{"norm": "layernorm", "positions": "rope", "parallel_block": true, "beta1": 0.9}
Each number is 128 + 24 x the weight over its row's rms, rounded and kept within 0 to 255. Layers, rows and columns count from 0. Numbers have three digits each. The size before them is the row's rms in percent of the matrix's.

# layer 11 MLP down (transposed), 512x128, rms 0.0962, rows 347-357, columns 0-127
116:152159171099131163112105144110098156148108111150123130118088085102185125100111160123113101127114149101135152100104111068122112102112137170104102098070125181104135123154139148126124127140136110118153128095158144141155143169141119149113090135146123104121145125158157166148091131131118098118110126123117116136132114111136145178141143161092145151130177113124161136145168113113115144116080
106:160138113120094113125131102059111114144067101137145140121107104153146154093126133115140140156104129099127148152111091146153151156094117123111136095108142087187159128157113139121127122112110181108093143099092124118093153170135171165160112141128130149102119135164143107148097133122185115175120122118126116123107138131128178126139124113111135137152095153161150157112115105091133139118135
106:166119153110149141111111151129121092122134115130105103123170140131131089120125148115141124123120103146153178152143148141118151108105098137160104080117127149110144106150115148141117145090179135164106089129101187149126142145147112103112131103132081083146165096156164162080157139137105149112064169141124152105130109102103109123104113104105104148165151117131154106133173128111119141129140
088:152121108105128093134156130115122137125134092128140133113125137093075124146147091153118112159127123160098107158137117108118144106083157141128170129071088077148134125153133099152154143182092115132131132164127126119150138135165131113151132096148125150135131116118175117147198112125119157148129116113094145095141146144144182122070131154131082154127117138140133154092114085148103118104122
096:128137147121131117118146138177129109076128099090100131127115182126129135163111113168105121140093116136164132141120129089125133098143136136169164103166098108120154093131104124087129159139102126068130088124156145175194128118140118101143134160126085148124106118123154140121140182125139155134160146101112155105144121125145134111133127141159118113174111075116134149126115085141097105117125
088:136132132135177126119084137145137112117162114137098124074145051136143124129147102108132176107091117145144078145144100112134142143113142159143120127131134104142167133081118108158138122129122132157160147128136149143087152152103113117145145118121126117174126105107115132121142155117109171148082080074129108159161116137122184120094123129133094164097174107127129134109135153145159119154134
096:131109144132114114130150172159124107097117112127101097117104075112176086134122101131140137165095113160162089138088140121140147124126122152112091115125124156130178138105152143145129136127143134149117116112101145088129144159115078116112158182123144137143117135132163100179125103146184130168147146128138131091108128141107066134119110143113118124140143090074118130144106094160136131128172
099:121095147140149148112137142138096139100144166103088165104107136141148097108132130121118141137121167130123136139130133112141118120149136155109136133128141139154115113159129144180123124190158133100081100131176111111170119085070078152092097083093133152108123096121086129139144088098153160146178097132129105133122113159146131147112124171127135146147110133131136150122126099134076160148130
087:114129135091124113100143117160123156109126107134147118159101101181135128101124144162128111122172131130122132128082100068146171114167148103122164127131109135090118140115125132185103127097121135093098165157134171119159139167184169119117138127108080146109126103144130131134142107133112134120123130148132184123110115137125145128154156134129096150139129123113163092092123087102162087103099
115:168173164122147104116101124053151111128159149127136134113107134167113107153118118050138153145092102112155098119112144139196147161129149136104123116139138150104119131152132129116148113146141126141151112106100106128094152140107155082111131130153132116167100133171125126139124164131146116073127109122101138152123143128130186098151099151131153138093136128123078118109112120099129139137112
087:127111169139072104146143155165117148120124112124117153092110124133155123146126109153074148124125102128188096126148187135205128116119131143104146109144093109130151138166124129117147101132145158134133147128137103164150170138129109099132162120145153132135132129103142154162111077126121156122113126128105077183093094109108091153112128150119136112091106145123113118129100097139102111127153
# layer 11 MLP up, 512x128, rms 0.103, rows 348-358, columns 0-127
104:122132151153130141140150133105111153133124154135154158139143132116140119126132106153143122147121150110105144112115113150103124123134170105094177136130093091168099127154150146108150126117114115088124132170104112098090118109134172131134127163182109136132146112134135161122105154161112126083135135111102133092142120103049146133122143135077166124147144099159076154138117153090095120068095
107:182109136106146098104093096118139119150085093098163093135146145125127132128137113110148067102119113133123154135110117179143118100135128165162175138138125169143128124099176126154125163097108090102141131140128170108166120129116116111162139120105164123125096116133141114115147175137074104113125149118126110109112094099120118121126138143126168120173129083146092161127134150151154128124089
101:086092091142132132137156109081142139125120111136130120118149150178128109140159151130078164110121154139151159121107160151120120132145097175122122072127114166168088127121130172093107129107099126144104186100144112101139176173129096117099135135120105137134141125155086122155143145132143107133136117146108083170132112083116098103143121162102146172131120099116112112124131139147103145132123
095:178131161095151117108151115115072144137094105156137128143120140110126089107149153112127147082166102123106165136155143096120121130153117113100125152121175086125152165168165156112099122117108143145134144148113127128150104109124124175149164143156187079127091146145126099150138132103097110146129133119125076158135121145133112151158120154151111101144143143132095134144121155086101098134094
088:151107150129112168179139124097085150150162149146147141167137126148152193123099103100118108121147128102145155083135151180141099124127095105107136124161163146133093150120087176122111112099135096114115163107149141133152093101131123139116098123140112100072138143142161117131115109106113157126147141154128160118121163110130072152142122116114143100140092133145098155166123112149106116118129
100:096124113148159166099098117109147133119099142117140122121143166137109132174112194144115116120158100115115103126107116150122154129077103114141153102122169170158109137129138159106139121130104093155149132097108150105086099119132123146129073174155159127143123155133097118135127134142106138120137153151138148152115116101085090081164126113127156086137142116146162102157114109168088117093106
100:101152084111108134111157119114131131126107102122140101125083164106142162161137115118143137110163148116129118113117123148133100115120124146153165121140133119178069165133166165097094096123107113127129182137121126137143165113184102092105106108111115166123114126085143117171121133139133125137130121124097135134147137153113146104095107156083158102161115102174110149159161119086098104096146
091:157127139153116094135114134107129122136105171126149108124121135145145148170160115106117081124104172132134118125074152153108147136151115105112132088103177113150147105140126131111156134116157119124139127112119125113103074135127091134149119122094140113116187172111104081124126109095147133122162106079155131133133097124114088163105112154073140122176152153133154094115176162127125149148108
114:137132121120120134116133141123081142122094096087110149129125157069111151157124140095148149104136106114178098155121130096092125121127120109111140132115165114166120140161174160099148155072122146142117186127107155129085125108151149132121127148114125136113082117173171129111133172090098145145160141153074090112117100124107150174139115120110125143175127147114138120134155142125106129112117
092:140108143105150163121111116146123142125143133126160108126159154104114138133141127113099113102143126098104112168098147155138117161087157125149129141138133143162114092092094145121092129068105114140128148089151121098119153106180085118177137098116143120113100118156086084089180117185129144126135153114116156116078105134113142143167134144108145123105128084139118119158136168142119139152100
085:153123126124115081149088127135121176140149137148158135144167132103127112147119127163161091101115142150115162147130130137106095104121139080139124138122126090133114167137158105126175123127091154109146134108134169130160132131136151117176131130162110140113121084103106101143113141160058057173127144104105167148106136111121097139122096147154130089108129128084130146147108126131105135118152